Each number is 500 + 50 x the weight over its row's rms, rounded and kept within 0 to 999. Layers, rows and columns count from 0. Numbers have three digits each. The size before them is the row's rms in percent of the matrix's.

# layer 8 attention output (transposed), 128x128, rms 0.312, rows 22-64, columns 0-63
108:512589480394473561514420476577504454480513473509427342590435651505486499529477482540501604475471530497443482553547576536451541542525455593469432511459490558526512543508468551548521483492630480
103:441492413481531599517552445514472552362356544477483515565532495498529535502418470528399486482428506528441418568474501535443552550462534458457438486432626508527518565416506540465437526481626526
095:420496484476510481484527600492392521524500481599567514477561579549572451484486503500446525478453510531448531583502509427559519466542468453594477526563524476520454468466552492475617454532443502
105:598469498562491413490466474436520481490451497513520525523404474441601493419437482581494402535549512612467438538483537470462579572428520470439468475613422539523539477518528483402480576457457510
090:516623475478465533448511477501533513524500511523530482571499462511481464455551464443451475556518346538512449504476564470465537515557473458533432412444602523530511612531482486466458616530539490
108:503527492459465477477443500561439466457456468575481597527501547550498486501553493485586445419507465454530546437441509532485554493477398512495503477478580571503533474508510413534535519448352495
099:434583458536509462429509516411517574531530544599451495507506384494495536471433528471522458478585483444417422442467523414537453527493451450529460545430418495470548539492498562537477540511602552
111:568515547463431576482510465445490515535466521546498557424533486476438438407358490586514562438529449480519458622456521459417439502469520426555539564524370459585550570520463571446555502508529475
100:454474488494495584475525500492453613504487482549380527500532492461487478537407471537500500542568499548470525474529450438547487444494584476466529409452587379422526472589468526492378515478513506
097:543453567524522434546441591547414454526551563512551455574471536457464534441469498452517393496460486465516465546534491507585402523497538433460447594443509547515486478525449452483436491530546503
104:492489446425603550498522480514506484491455504500477414487504512553536471533302483557565414560505453503498529452483533475500512502475466541464480562469503582544538518525508561538487503416537537
102:565435559534483490599496469450411514439586536477511466505472602483551545576447605469568496456538449474514561572572435511535476548559460521486533495567557572542539533489451445447455492480527435
106:641504586444555467511472494487494484421511491437514525570507371437470352495457481616529572491556508482416551479501469460477459467438432505511486446495461446518503498475417517518458502519533485
105:514430547415434385433438548491509529492543515485553474478552530474534578594486459479502448563432459406510517496560499528442605484426545441549473481471468569511473551512473567476486458506512491
093:483479474520548484408534574438443509478606410616494537500555483446517511491515508487491515555472538490418515479510391401534552442466440526583573575515539555480568565478549448500585392411380540
099:531496395511612553497594548476470653448418438530510476475482466420446507423609540500520432424557495466498442440555438491516464534419494496472504476539530484517557602449509462356454526444642436
097:508470491518556497531436593577517462425491473528440518401443429443636547585514514500525427584501486556505528460550473464484493521560562497460485517512557458479524482518599543547557488478459514
100:454526550522504510506591539564435465500562503549467444516479513513458477472428429597502583473420574493501594402551465457569501556536415575533472530524468488506493482578505493520551434437480542
093:415580527535628572491466550535563581606515560457537499503538459541506522542474523519381476548556514525389443455440473493549499473480474452387526458513474538454532452440478572578501473556599539
092:545505429422454496604490448485472544529463537586585438412499512534479500445534516482536405478484420482532497455438541567484459417498551479466433512513555474543503533515523398552590614513444501
085:590567526513490500517413525489554476677497477498543512456476529554518565454565524590540474414481434416440557504470546496435554469503399532476456510424454512588518486517554493503558438544455502
097:458468530445459519543429489510568477538490482560437526450503489403489451490449461617389510413466515383507486617561560491418544496446517465503519510542579509532493460512511504389603473487449433
104:389584461543469588501577462606518496447508464439539516459628447520511465579576447503452517549461477463457570540478581550467518519502459573556508436480564428466510519536505560474508419509550481
103:461606545537444597555526597525428498540503617561496490502357460511480515520528416555479502572527440413480505376437502507487448484583391513517480559543554519514453480487476508512458469388443525
102:466508463459406556511477499531486522478531513500471538540389495603549526492341532537477664528471526522532464479471524565460455470502532580453502546483515497612581614414540537531587460489573468
098:477519559512559524511519461418481439502577458464494399538511519535506500459473462476598464455457434499539409524532461513477405504488466583452484468523413514530472488518581480498546399502490477
102:508534548446409526544537513536388589470509567500500450522488489464475496377510495537542424463496537433459499598560420369454503421554524482541498564491454539383422431491445558406541536481525527
092:512480554488528504492478486466456553385479441442487432546476484580452471477494587483573474442508492533525486499513553420443520536494466473518521609467599534513499568482369529469553545505495471
101:493426516439542467505517546515604472486522620447485575491485455486460508551482461447549525488503575453516418464571520530572446465586473516472595486434415488516595448556429556510539495565477460
100:424496487472439440499476534577390470510436481537456458595474553476497444497614446446538516475505501492503534446488449560593462358450547525525531460519524595467522437516456545510483432511452434
098:496485524442451528547478374544525520481420477447482470519507527403550543540464465537538544497584635458430551571519494505530485551447490501459516515560486426500386546442600431527458485528480562
101:555577561614547492483429473505423412448441537446527479400568514484508554521480531513492564571533562492528516588460466427483571390467549484471487510468498460496531596489625470505537469472537448
095:390559567533489435403482497585503540523473416538435499491534448501429563508506412555547511536383521541378452515537539546496406453490461469505459571458448535548491501574448549446483526559465514
087:548486539415460467517539439506441392475505437499419581467568527516515458515493445431474523534558509473427438445455501485485508526538461447462391491500500519505407468571537556371484469484562507
106:577513536492568536482553445532421488468445433539438490460439458512549477494435394537443569447476436396485456486493456520550487532505431569541548492450482488522484571432440482502481491440483433
100:500457516481597575503509433525455557420538548438533503499497450491580572534588433489560492490575484521466478501496402535436529445525550485480631484538627541484512471505528418506450593493489542
094:459433505526535465509518445570529445485506550502500503455563530411451482472458506595454425472436508532514500373463488530478573573454567464491488472582446473572529523483461567567550501503456552
090:433519551454516394484491593521452517517499539609571515501542498409513448533515580568490409448474576380558557414480502470499576402497524470510535421563576551521589441506471515503420565476498514
090:552560464396469505492456489578560491532522473550497499575477562553553544526496549496494465565483512556541451630490570513523511522507569487532478590549391502533499516581415441428540543543499550
090:487560513415496524440526544498507502432519441459574471441442519447411562564639536536495566478421551453533515489500537435409519510539487606462458490472497485493599428525444545625503558539515469
096:435528572500503503556502508552470503605580555540486531450529445511480510462590538409468582548485520432487498534567506373421485452525521513511474461444604532512414448499476529549451470545530549
097:500539586473574440520433479519531466490601512490523421433445528509536502467546523501535503507506466487487483474476494588587542517476437578422447392468499505466521516457502470501466487428593509
109:482382470541550570475501593473493465460498532539486473432463580515520517521496546514461541575512400497585500529458438519511558494576493623452415518476371484469512481431516524552511452527625458
# layer 8 attention value, 128x128, rms 0.139, rows 23-65, columns 0-63
106:481552460530515589415456553454505504457493511435557502441475530425640492494526448465474566515498529488577578496512448535517433476537484533515495465485499483516528478451503525419480495533432523
097:467527549504483468438500454474558486555472385514467450471528478460486437361469430361577571580512516481574499477496506550453426559424532501567463526478446453498586516552485498593479429548562378
104:459567629594513427456541462424553525474456537498429479476508542390436547531475414491473539477504528507561524491462594444481487532530434439513430491567348458605463515472530465511452488475496508
098:482520403550440573573437503522566511479461429387472485566479568506449537520458473574513466500513422564566507394468525649482438525503464517466478491520530470504523546538492500481494560464534533
105:528510510520431419478528539537448474512518484556496537465510530500470458504501441476566556598491414469510468351456519448523585543549517610511482476614475579508479539562540458423506492563494583
093:466513500498436499500465487524615429465497458490558390512532524428498419562460485588490554410469480487445487501397417382487475492488445468458522474498514502538457527470489537451519525598487510
113:497487499481515534481507486376492510527426507447520454524574445448432484433409447524490436436489553518458449529516562471476523501539523526426452458518494428475549479436562555489502507438404403
105:494487598518497595516543507515470495469657422456451546547409421408488476532520492585467495563513442406565410527453487462486460552478514505531505468516594418488611527454514499474513421515566524
096:407504550467477497530470411493448521466618504507467538560471492506436505523447546495465480473436482551520578576556539512463589544564408465607552499381536521578443418440530479542437476453453480
112:533501469588430513514381538475522493514514484473447539501569471553533567410504425486538546455479526438517462384518406538480465439644485480469518507500467385509555486562509531481512527583488488
104:495451529507569485437493463519494507525482518528410385441592369574536515468559425434505520529512521495504422512344469513483530429523441469557441538492470513498541429505508542484546565456563479
111:456482474559522529546580424475538559543514477499567542413476512577591585547459461449453545424520469496540491591536560488458592490560535525507561611490536537528481412507520435536588523525454540
116:517503513478533496451455466487526412474502484580507590437382496486485466469477539486505474503484452518497458479492452551580500413574478583467514476455513494366469517438439444462501428441567529
104:406459556373502532601456511514511514483424601446462495510420506540519505533492467447504491564536561574499527501519572651505502452464512453534528448504495435540380552491444548418467545488503505
108:468355473552508527553539483555473424586496584560476490512464470619580528460498522497443539520463526506406487535462512455445497484461460511526532425493482432366380480587518565520450572498418478
107:483571425492432519493580416434463468514389509483593472557537575534446512530477512519549440447487576468482526541446511497455561417417475397487436479616504519508454434545423504548457534511536517
104:513449468536460511529463445525590479424530504542480509448478460485528531498461525452553559462517483580450523453531590621503595449532384392538527499478462530437483540431534537462475488566550445
113:515574582492446518465496519438424539478466468488487510578423428478482550531467569559512481474540461382516486572492527552461550562481518504532508464591481509594533496568485496477557480483436594
098:480481499556539483476507448408464531522465463517555406609485475509520419525505525540500562444498569502468550367470464433537506552469547530481524523502528578503478529532544536493485453609537498
090:588502463589492488450524519532500528405588608544555480491461538433506505623544546537512511491485487475525489462457532474515483509432537521515550556481547431528504491495399495484463500442576539
098:593509500439423523501515512430502526551431480488615504486360451586480468503473523481519564506554428556524374477568525554550567542548588472587484492482537484431493591511556506600427538614504511
115:509561556424430477498497516531511454561526457495552436545416632502441551573564589515503476469501442463551484572463501523495516553413436437468496391554463570498504340557509443527505436474494522
116:431440561469560517453449357527495573461591380459495464501590527432617460538501527591516573452526505502461443580516585529498522474538552572523514402450498450483507430484455467541564466543476463
117:470587473421490512437378445473524513499537498498379398425427527468542527459448537491555495454504490420441521419522460401601530478590483463476486448451463418538531407489497504460462454465483492
104:563435405457487499603514400527495459417465458575518536509507453501541547502472450524530554504549540526534507451506524491508503495530509429552476492430443444592602534436541456484460538423452483
107:543429422489532489409577492434471450551535528541611505387480436488464494595481519507501551513491462550474562497481615572553505477435468576491510575498464457523511515453467425567487476509509418
096:552566426559519536476488522506607517584488495580472556455570440549504499517477505457374519507476470499588512502469442484518488460518474500492527480458426405523377436507533451521473535480464425
114:539575561477450486555458487519428533477567450485513402476489466521541503451514518523504491468562390520436563507536521507444457504535545517395514449522435552478501543429572444518460429395459526
110:526477647462539534486422490451551419533512541460521501504425493457450528560543461517493476513558427493410529473416543541415478525469525543562521495483513606561481480405542438471491535457558574
108:492558481459544482552545546407507518445566498561544492413509484464407381463419512428446473482489548509514497358572551542445525471494502456590520495455483551399529515478461538518459505515500499
106:418472530472533565643512468497459468556541580569470461609461391458404486545468489484450588541457543485497515421448433627561479502517462421557462494530547557565430572532468535438528513541450549
105:533492458514442468451514486429562542553490533473499529442392495547576383423481530504446457465557451536517504463504527360574477499525506472512514524572524501527523563482598414577574525503519522
090:486582533478497502577446522466411518490442458586494434465433519500446515584524403456457401459527611519479600542532606449502560511590443557552473526452517423502552508455475448503461528453469462
119:454486529503487571544490549485512485521520524505495517494545481512530620417475442484562498542582619531453423514532596489450527518540449552490480602465490457537390466496520545570547411502522490
107:560469488525474490499510496562477410576489459504538518523537458636439475467466489436453416510438501496514472448448531519540486533472504503505445521423494499529485542452490561516567546477566576
093:538502513492440495423487479468479494423457474484512498476460544591459521553538501533516499451565525526573491591456404523567347589601459459467556589529518478459513413507525550483446484462566473
097:519444448533628564538451356555490526570497533422450519460457550504445452532577550536412464519438395584497480559476458547506507523481484494413533548500474466490537543543472481430536574473527460
103:522520459468430513487529517451475572484454532376550483517513503537471363404458565478490525441555508489446541460536458480551494543509398517483515424488463568554532467567560447560470531487517523
101:503470477561525520567439466584504476628531517516522512560505500468525424517511446504604582411502477446506534526511504541495461472483610459492579472525503531406438480398528429416417465381475473
102:606536467438419511479425496452524443397458538519505489528457527405547477540503569534460565537529450514472470527524502532560494471398507447491513462474474514442596476490450369509551537468475467
106:588486501482457536491413541553536520453494496433456537540634516540443483505487596492507441493508502490484542477484503553482510556495502390535548558447482437555432495518571485558458508393475397
093:549498458468397434505590544481516534484587551408584558487500438472420520456474470570453460449466548487559553448458567485507487533441469429444502557515507531576428565459544520477479470467483501
089:573505524487437547459516497526506529501515471563473525485549510463440483500520566511487357527470502561506572579521488491443556489529460406420551441495485529549419478553504598531515500496523416
# layer 8 attention query, 128x128, rms 0.133, rows 32-95, columns 0-63
167:608603539511545441446487441424614494525439461563498450481543520566534467449509515516520485467424578450446554559455540573539524612370388579453536495528473526474434461508484543559561510445492529
104:418491495500596500399443438533575516567526529519506494479517393495548510524506477596460554515463452427539481540566483531576467596565514507638561533597444512564609485536398501516487564484504539
116:618492452525526385483465472506478429518496467422495506559473515541467530530571525500556506430459517539493410475428556511474594505481457506503505586479481535611471468482523505425566467434550462
081:553528508516490450528436490471486476633478452443610420489540487450437572485543456531532458525554516535533413460408531484524406515507467445478466559482497563591479483495448451507531516502458472
079:483488564493441418487547440568481465477490503475479510489504527463444445560435503452475496527446508504511516497511463528491505416451528552455494437498607572367422553513533507537464481545568592
098:500515512468490463579558483536501515504515520497493442561522507477419470518509532476532473500462520591495511408530443572607562539565549510523433548457606477503530439533532593541554514569498496
089:456466566518505577461433405501595486575453543516515490498557559501501389533433477608455638513500461491472548559385512527526426620424483517475460453514467577548470429463499478507498487451468518
088:531439489490449562508384532515534488472471449500386510476477560518541429606475533523511542536497517434476540504513544565447461502452558554532471405570562517410411498510566503454493466473536488
086:482451576434515531487387473550481461480439527459453530541457546492547554512528481444549533461545573513438536458514471464573518449437514551433508446551621591503532458528518479442440606553473503
092:497492465506450403443558469529472560498514480504455500491518517614453430561454446487468554548333482476532545530484473548436557557513580467570497444548418536374500509535475479575508472404489590
098:578592516461492536562540533474423547462490511596511522609494456590508534472368433541438495520448498561485482595502492519430634470549503530481509525545484517585558564521523451501567549525515532
094:440462434626481471536556450500506443548562444570503525445466549535495476487569525498519480539555508473552443423498520533466458489572567510534483574462481552535488525544522503505517507472373476
102:487535476574557404564378440622493497524573484455478419530480555477541529491521547473479479524422490482456514449515441400545518496492444478521503536463434486504479430501552418559415428501462563
105:522466491486576536471468501514499485582413508504520626507550520575466470577548540473541462462450444416489493545457497612525400428409533491495464594493535421538596494536498447520636459603500522
097:514489514544544600519498499461518550532500491400474499496604518647488467542603554513488548484486496529404562552522459384465443502512525557523419470455552547532537572501481554487446412524577506
098:458577476554464559469548472472498517463484515450520493477481490446492583503543457504526471632533476527441510533459532461398541501511515496426513543477494466521532676490496465492449559482508495
149:566495510583563459496407500420485460420506469508551571479454490528506467487494512450560508477492482491608451475558615546406456539489455498493440444534427462498493571465516603450622527411509451
090:574555513527550342485481519444561459493487398458561541490477531424493498560525453570499516456431558496481435506506626446461470460398441442498471581452503541565444393486428518508505443457494533
107:479410434592363400529578576467430493480465498498430507543456481444551460495480485502490501591456581506537562512437513501511492441471543471518540485499576491453498507452528443517450521536497530
074:559543542497402480490566515487510484548480487489549517550569470462509474468466451451462485526542514530442563428498544457555476463456497488482503487456543489491424478487444525536495479476475576
090:460512513458447519459447520468541513432382510576474541480607506429465444507413509459455439539418481456421520605484492466476538491434520463505510391588498446507506534470547500475544492528520606
079:494481457427449514395453478501511503421446512509429534504466509518507431540432488481578526485411520467481483533546489499450514455512586545487520391522523462443503529516478493438453477527495537
073:518523480476469557518622434514436529451491514586584560533533418536531535474494406516472477468477519584450482553427574562536482416480505443569529502430546429514510508473488483540567454531548403
085:445544522507476537490462458523430482489530549497626494437555492489587478485553533516420536532548560420536510514432474506535495401484494453483425449470568495571474508460521484538505467418521502
081:492405512468504453512481547451516503497505537446579578464513479486461527485472476449540488519520557474520533382522513507524370405606569458504509484557529384377474514564501479521458378477462514
096:450517551575468496508561431496427538547555566484512481587475499402486509394480431503435573495583495511507485542418427411497453497537446462529564495521452514450486372504472490410452535562476490
094:416437432490545569438596569395454456424501421503600561540490547526481604510435485470561556482488457465478503437531409405620508589547495434542458537525527541539535464494498473458508526488449479
106:501486501557516462617492624432486486534497494520598563489552490436476509451543525511567509459518551580593543449550484411531529611516461460539560560502542464539540465556517396456476499589443431
100:476445492445494503521479493500457502411623490617496588443494489522531434462486539467489511505380444445483542564497482495531497475636487494557473560569512509494568482618482408509555590454422528
092:465528487520498451554463555478505564544580469485580553397491416431517530445461577572458556585483419565523535506533572483504423457509549376506494451553498429512550520534449482430442573481583429
108:526509567457532610524449494479604503538564554561571448509493503521473557588584476501485508496517444475547477495488548505548392551596486452483504479472536490512492472538456461461498544582576472
103:572478492508486517495388460454535570490416481472555523421549525470523563505530414523530508544585571491466457543541466428427450534527479438475435529465545535550452473587522529504487465486473505
174:568495534494527497532457547524497448577593506520609609492535473523519444593473480476500514556525545464436580586414537503472479451487528596516383414540491560391463440554509387588433537429542480
188:464529560453472547394448476554561586479480546548475418549461548514507479518524494519490521419515442494514490551437533540423569565480515467494576576533510522478452549488465553450459592500437432
108:582508514483448425481548509505489506500449462547626570539528533422469492464532513412457525533409433564424479537562476495558569469500511514446565496467409439475465534569443468453408456550569499
107:522520557467550529476378498518478494505424426495499460531521509488546483547509465493481442432507514337481532430494536542506510461392556526456415549537513393535476493491539612429520498483453496
088:424427482503477448428552598633496503473573574524541565427471490505463494424472486560481591527485504593532517479441440396562580517548460527486536519517533599467540498415456433515432455451500508
074:477481432456473597505442506524614450508467495502461557517528478509598437586493465575562562497545542505476506475557545486524540484402591491514400485491480490558461510506571469556459477504494451
092:443481448436446556484461559528497402467438513493530510478505587452475540533567431463570524541503603563519420487494567555560617405490536459471431570505496583488471527519442488534547547535520545
079:563506423552576440518440531477471502456558380507534565564429577652519511545514548437428542478590535509548484473466524456515498459504502516408452569422503493513496492462493505554482495482433478
085:483585479536511386395580591573418535503475511486488598495551450539490516448515455540481557494490454506502457561444490554507463523482512540539551434495465504499552427470469463596589488546493501
100:454506567442434534432537480494467503450576494464524399433490566545420461468530456404573474479560578465484442501525522452440535403570553499532530437481579580427499458493511500565468508457524510
092:483571456509585530524521592494561414412474469543554549435464428401589587448526424492511436550497560572473509421562446344523527494484485460491538440539545516551509515483519468571491497555483550
097:541507479398504444540471466546546518478544531630497525434561617523533437490475456572465464525431443502451439399466540576425575507527566580532496417528558629514480513458517531499464508470492542
098:465492563396480519413473561513555547612511517524537523467545467508483497484483514520546501518475433507488467555492471397518476520512605451472482440436501586496492429576405510403472549586498507
087:562480438497461427423469425506431489540435451574395503530545443564373435475478521558512547554512489462399413487546460443407482541573507570553477547536419573517483533536413461508471507542433457
103:500599506433519553480553527499428510415450508416492469510481454566555439533532517535467453439551515471555561598541467488456535587542467573499544521504530418462444494466534599463575470479480437
105:461473437388492437546489433490501508578581494554510539510499513469522487573447572490445511550465532463581565515532502442567466511513551560495533539519545469571488435557497520526553513479479535
252:378504451467399571528558540499487523535463551494519461471445484464518559452455480509528448574429519535548515524483407461540533519595570465515525482467541503541521525434476415489507586569430551
157:422449539471511524586527537619533497553480535520462556560502493560509472607436498459541589451431508574448468593451456465489497495475561398555598519459480480479435432442481395477475501501516490
131:459484501450492464491430600548535491429538555462453501559486492544543497549454557528511570527465445562508475598565453524453577485578607527606567551477465520519538471523472498536439542498457605
120:518645410458510523502517494500530525456497527593460473512532555484457467395478506477536432356568419532451534451539534529455515537459425559464472521465533581496487453463582591602440428531460509
123:506462550507458530560503501570546474525487511479503511519481537489494459486500485403578522534434557544492390574452494570588529375493626528474544461449497494406517537557480520514450538451562565
086:533497494414609496500373555578511547450448498459512476552460584507476504505467461573544467495407558625420425531490544491514537521543495539527474485557491570539507502537599466461466547549458545
085:552444508458356577614365391501444529502441486497498446531513543396500493515482500514558539561503629432473510611511564532525481480416519513512499541552463490580546471505504578550523538467526504
099:511540514426550560547462498648482546392541468431500507401404541567517506539476415461548462530503459572562499480564389484552466472480515551485492518448564561490535527569571404465406508435494503
088:465414578504606482454477555509459461480453494523476556440459494621488492612458465407463583443474504449547480526523545419478485483578563577522525547508518544551494389500439500512533468398469469
099:470609453598465426504497506539501501484492521517503541420475442475562552479551555501318424482522466540508449453435553449474502475467496432538472495477494442551628504480574479487558544489471529
096:471573445557604533476599499436446467544609503501477532509432501527513463425527510492490489570556463529608491418478353484506539442607501522539518450483505467376475527518461449509479597571460550
101:441559328541375556450537546494462514443528472544514465484462534458524495507518469526457571540552457505460516470450491473483501536602445479494505553509468377500494595507479522493501568479568533
104:631489565503449449474471505445484493577429503492487456552480532497460542520582553493598439399431456473519495494473482608608527408459568506459465552477473374490570500572553495579620464543497492
099:508492567470504510495548422473538526524591441499566500454520498553479632473515549523436530396542426477463515462537559537542564577444537498553503468579442565537535449512497493459497439550525455
106:520524451447506589535408501619524465534474478481479511443488542512472509560470587543550461473421440505519537426507448453562435410500530531549520545459484551584535514480480487493508481508551581
098:487456441521496537475522495443444528428536482529584470533480556472523477544555466478467513491563516528532452476426580553517533588589386472610499515608491604467492480500452460627497454485428542
# layer 8 attention key, 128x128, rms 0.13, rows 32-95, columns 0-63
133:433504429583516456493572612506483503419524569439487533564478551479407528522447460534571495573514507467511461445421483487537597508444643418534543496529533444448464500514477475476607517475385570
112:443604510518422486414561589505420489516445524519545571533525541579541575408539515421513394520543635496461605562396497477474596472507493547439546467484538436483484552528485457501522477545535453
082:459505586508525465526438468491546512570592447472443477532463576540516464541487537514582466500511531506474466482558583448550497546525512503424493517509431568432448418444446548564521504614511477
105:440544462517538537483472498439553589411473478563432535504435579571549388482440477571597580451434422436529472491552504501445546492598436571465460564552477583489449519459467531602497424616460475
067:427441509481493473575535511495517504488523537517446463517553399473518463481408433474537579507535509584557522516466495531495374533454458497463582434473564463541574519526482466373475545519507435
082:508426605481462450477488439563460465457541573540591532478562561426475565490571540465528462455517534561503548537466555466493527421496495413585431558471538497530452528445516484470548464480511431
069:466497455454459483496426455463536445570500471484482471494492589514431511489563545538561515476548501496500429456562585468503520506550523458541439559518413499528482411465444575501503525524439436
091:593536458434532588584500525452504490582434453466463582473475448476459471514411442481609441450394417504456464522447541550551522613493532557512560520563478553511478450467486479505507576525484477
088:521447565519500424448455504626525514405486556449468485520463451546454544612552525506511551578523536491538518512557452554453477490507530506489480365499643533476505589555546435486397482480501519
109:524490407538500499434505421542510503491490469492526520409484522562488484557465542491555429485366495420376529530546463542475521501451550587463458524492493448534524499559535503553510449382463592
119:557569466494410543530450531420495595457485517653458406561533497536509494510486427520497402504436433549509535599472615513403577455483534550518481444508434501515574619492545529563559490464493489
139:449413488547411355487537498525569455434524424589498551455469534558428436531565532438603485511554523468549466490515503548492533437562529470469481519489532517471549539548545512565552393427381513
133:443507451467549436533424470528474466525542466574483480588539413421689565510534637498503481569489578510489483450597522531502491418509472530495526572472444450505536455488551530605431514517520509
127:568505545451506527549403532500449450499499486497460578473442513586453475599475546478456450438447461376357603470520516541504555430462472473479446539425463438523527482451523446510622466497514491
132:541519533506475576481534491556540483499507471445380524521478498529430447505500502445448550526479480507421573516497484501452540471440464537484476503429554419409489644477425576594396432577555559
122:428474476521430522482507440473559521437478546487568400461497556379433503496470436522540517558587546476448497476444475507434461505521429516391488457416505480506481609488564448616412527449514582
137:473547474532526477394531504562529519509463495421418443419517483482428512498515470543460512506604434527423349585460495472398523519497516478448546507559472518541427521492506578540478553466509472
128:610639482384529610403495488503544494480498517412411493532504557564381539531522454556481452426591488511442512489485454481513583499531444580495434457480523466476471575461442526521471432567548482
075:413521466517575532527541518414386465460559557527555485520524485512452573466544490425485470441587460458557504485485419496558469595628520474567482556503476490543475487543438552455517521472504481
086:457483416464548513466598449455472513454511512416507499514521413453488520465533446458450526453451488475585433535464544569446462625462461416489492526498455485543538458454515560411509528423511445
074:506584398510497462478477459505562592544460489504478420472555451504446525465455506501518536508456512390500440464504503476567467425515471470504463492418607424501472505613497504497462440513414509
083:465496481497497553447514527508493503585511554554511525479469528461519528477555565500533480515523447619509487525470488414548446521465570589490561529534499499492465490493509476499505514534448448
078:519353508478427561542545601505539547437483550491456523575569489452473508520443552453399492568431478473599532592450429534522491512449548529535476406467545502471442518469478444385494456463480531
087:477603429563442472457518454443500575499459444575497511539637581575470444470543487526458580571510490412528438471501505512433495419577546405485464499500457443504466535556517488508516517435483446
071:492528495512613517479474536497519517467486568526507472517496445509564481512608492505486433447444450516527425474516477665469479462513543516410439514454506424481547486413512457599474470452427520
099:544455516464466463516562426479574494500403495466552564517553542498437433398588527535399578492522495466585429551491483445447461559520464491519455490539476461530480460436539526557505497417425505
116:532542541454456581502543597496446497469450464524552554612463545553476559502287392483498524559441522536563565559510432463486635503517497574468482492527526497477514523596436424491532505506514535
146:491394473506539450536489505491432450470528487617551572466528507434501565419545515453554478419530536446536507447546461505515464467557522471599545503498495436502531491543526379552576491556403499
135:505407504549502488545423523559472453516531492588544495530566504367545473567421442460396474528404509497535524520463447468497526493503513453553530496518567457546520463601485493533529573428416586
142:398574524485500535516511565476512504559543477466506525456495382492520596533525497485512516532486535566451502567479557491459524498513500443479499544518434526532512526540425514460438532460673494
143:499462528539541525511495490509474508563589485469496412420545527500442536529588476438496499388514500492478539483477494480534416543545558482486412485470491512505568435540432584550462410529589513
119:490461421527539521604475484493497570428456521492478482468504510424502476489568512508522471506531492486446465498509562503424555432514466446454488611524551513471563468475470502477517481560523338
112:463583615453513541588462488484552476470534551515408490521472569560547516490491501561537518479534474540445450400566402561482487475528378601502490487510521473532522579465536506494473453488552496
116:428479583458565463529423496479486498480526529557482516557607509523573493508604580547463493495469564545530535424560470542526556504519466460517456559514543462583549388447540503527494510444499481
095:586434545513498485557587408510508583541594565531530435502551488525596480530469501511504539500455441490470545584533530489438434555584403575607537397482527529533404462486457475505492516591509442
082:455476546587540455517442379550482474584418485591485603475469506485482493479512530483525509442486497454433471401536454511620459480485512573458443517566587445461529478574561597446426525465527529
073:475484426489513598504555498390514503419437508529517487466470436445510513480510413528467446459497560487563588513477456457419542572568350457557516486549457492474439503455402419554540552531479516
081:516501565523527502403509497497482508504517454584531559493525525563545575399511476515518592529600467469633515520527459495492543528430545485534454484425545352609453522439547538496519572447453514
095:493463502529506643502496515428527579553595488507549447483544642449518488413457436510584544504435488478522506405504490475502453430478592527433513494437481533514494486521501497534479517342503449
089:461592515558576533520484417422509547494497545483493441486458539479480532468559452541493538383590545360576501382513400460508439519489547563448454534512509549461481543465464526525443513547509508
093:506545513554420480483468526391521545516482383486564458507614549468503508400495466546496452465515500555514508455515525455470526529566447454551525516556465627542560584534475487492450527519443478
095:506610529391446633539531498419504527457507476513487482498519528542511475520500469520440572527461426558563507543372448542552484487510510393552508535518553595504509494541493531519528511457484467
082:461518508502510544466588476526526471510483540441570535561442486503524482502599440470480583536525578457507450409441437543500494460451478461387542490464564509465545582533505425487470440470511521
116:480591481467545485483530623541464492477492500513478455482540520613494510582555444505539501428526487550489491501491484525439506571474531565524562440580537535460503488545457532472520534564544472
097:428439482493427591529545494535534617491528572488477486430494489455494520532473545447483464442496407475428530494569532464480482568540582454516504494507526457481504542578504523391483623535484479
088:495394438398440535425606447503481457482555487531511451514462546611464480507505416525522433491516503471432507518489512485522513348614526496482421487520464490529523529537489497486509488558453615
085:516482515447464594473513586479503476409488532562541504559410506531564456427486435562433482455536622548545445536496441450535573485461594397464497432489512498510368376458487582476546520488468512
105:492475479495469482512467552470576553548604529547496437436470493525494514540386558368555490497545563478474617472508519498559514582449447420593468459531512451471505458534516444581572485533436494
118:435414512461474484561632493536525542527544497538562433498459571444516488546597562515580376430606533521445522568515475458468491443526452393463553549479497548529557482460521533424462580507476515
129:555489520450521495500526484514602495505587476405579479439565530498490569494600486509534521441528509500467545505466538417489512598485526478392520481464503522556461431455445590464457528459556518
105:562565513483513552412494507505434532474425553429546522549512444487527524424562472649532547551518581520543484522470490563555432506491487486497511513523506468491394537453556520511472552607562461
140:543448513556543438552505484497512529488541511452601486500570537491462565498493523582525509488514529511549539432540473387621424558514414407440497554460570521477481468532426554426534430456494544
103:449504524475486558549523506469465573515548496482447500488502557497459471562494470445567457451574473405504501450496413529527451440426509527463577463457524516475515523426551565484528368534551405
093:474485548535441507422493515455430483483525523519634508502514533441509522452535471552518606465435427476582490439462467472406630523566503487507527523538499489388500583508514590470505588522495575
078:447558453541510450631456548610521480469469496547429530515478510536477460556510586509484513478485466536474463462416510453526513525545581511510494575486508426488641479474580502429516542518459412
083:457499391510549491471565482480547513472417379504573579561421524513619496567482431495568536561442548488555451536436494577468486483383493523510552543526497484491508497462468488588517419500515558
090:595461488503481555455504382401510515466443487445494478507440598458500466440474474451462522459393583432430536467529517585455491562438519604488515435512533514421573545466488434518446533443454463
093:462594479485360527445517520581520502349492528585504428548491473493546535433526569586410479478491525488484522521443485459520477474531346439428439537456419475513546510448425539479477488490440503
089:537379560465545479579458428490506444437557507509422503524494412510482444458393453577437430487430480471564436469499523464434519491450553503541488527578523530525534507471576452528492555523414496
101:581478538438493524533522512585550485525455502566556426477504547467533433537592538560440628538553437495473475576539564427424480505488555445487488498497489530537494463453430514548456551426553480
100:445495552508577523505559439510542483552446500545458545550432554548413492583503465468618397401474535487391565526468536586436482458419528477516489476472509500523495494417496506519569493521510620
100:576447482468582584526565410527579506528592497451491483473453426501489499481430529443513491417425484521376576551485485585501525602459512551563479499515493522544531537593384562455469529586532422
090:480448519482566478530432541515513401512433490502531473495515545494588575482635453438552487433444514427477511365513478417540541437516588523559536437592473520527510479507499470501508435558530513
108:531496415550490436594478501428432469498538408460553513524528476516465436562492424538461569526410478498548483447371480439523489502494571429459484497525561471539547443603555443458495356442484486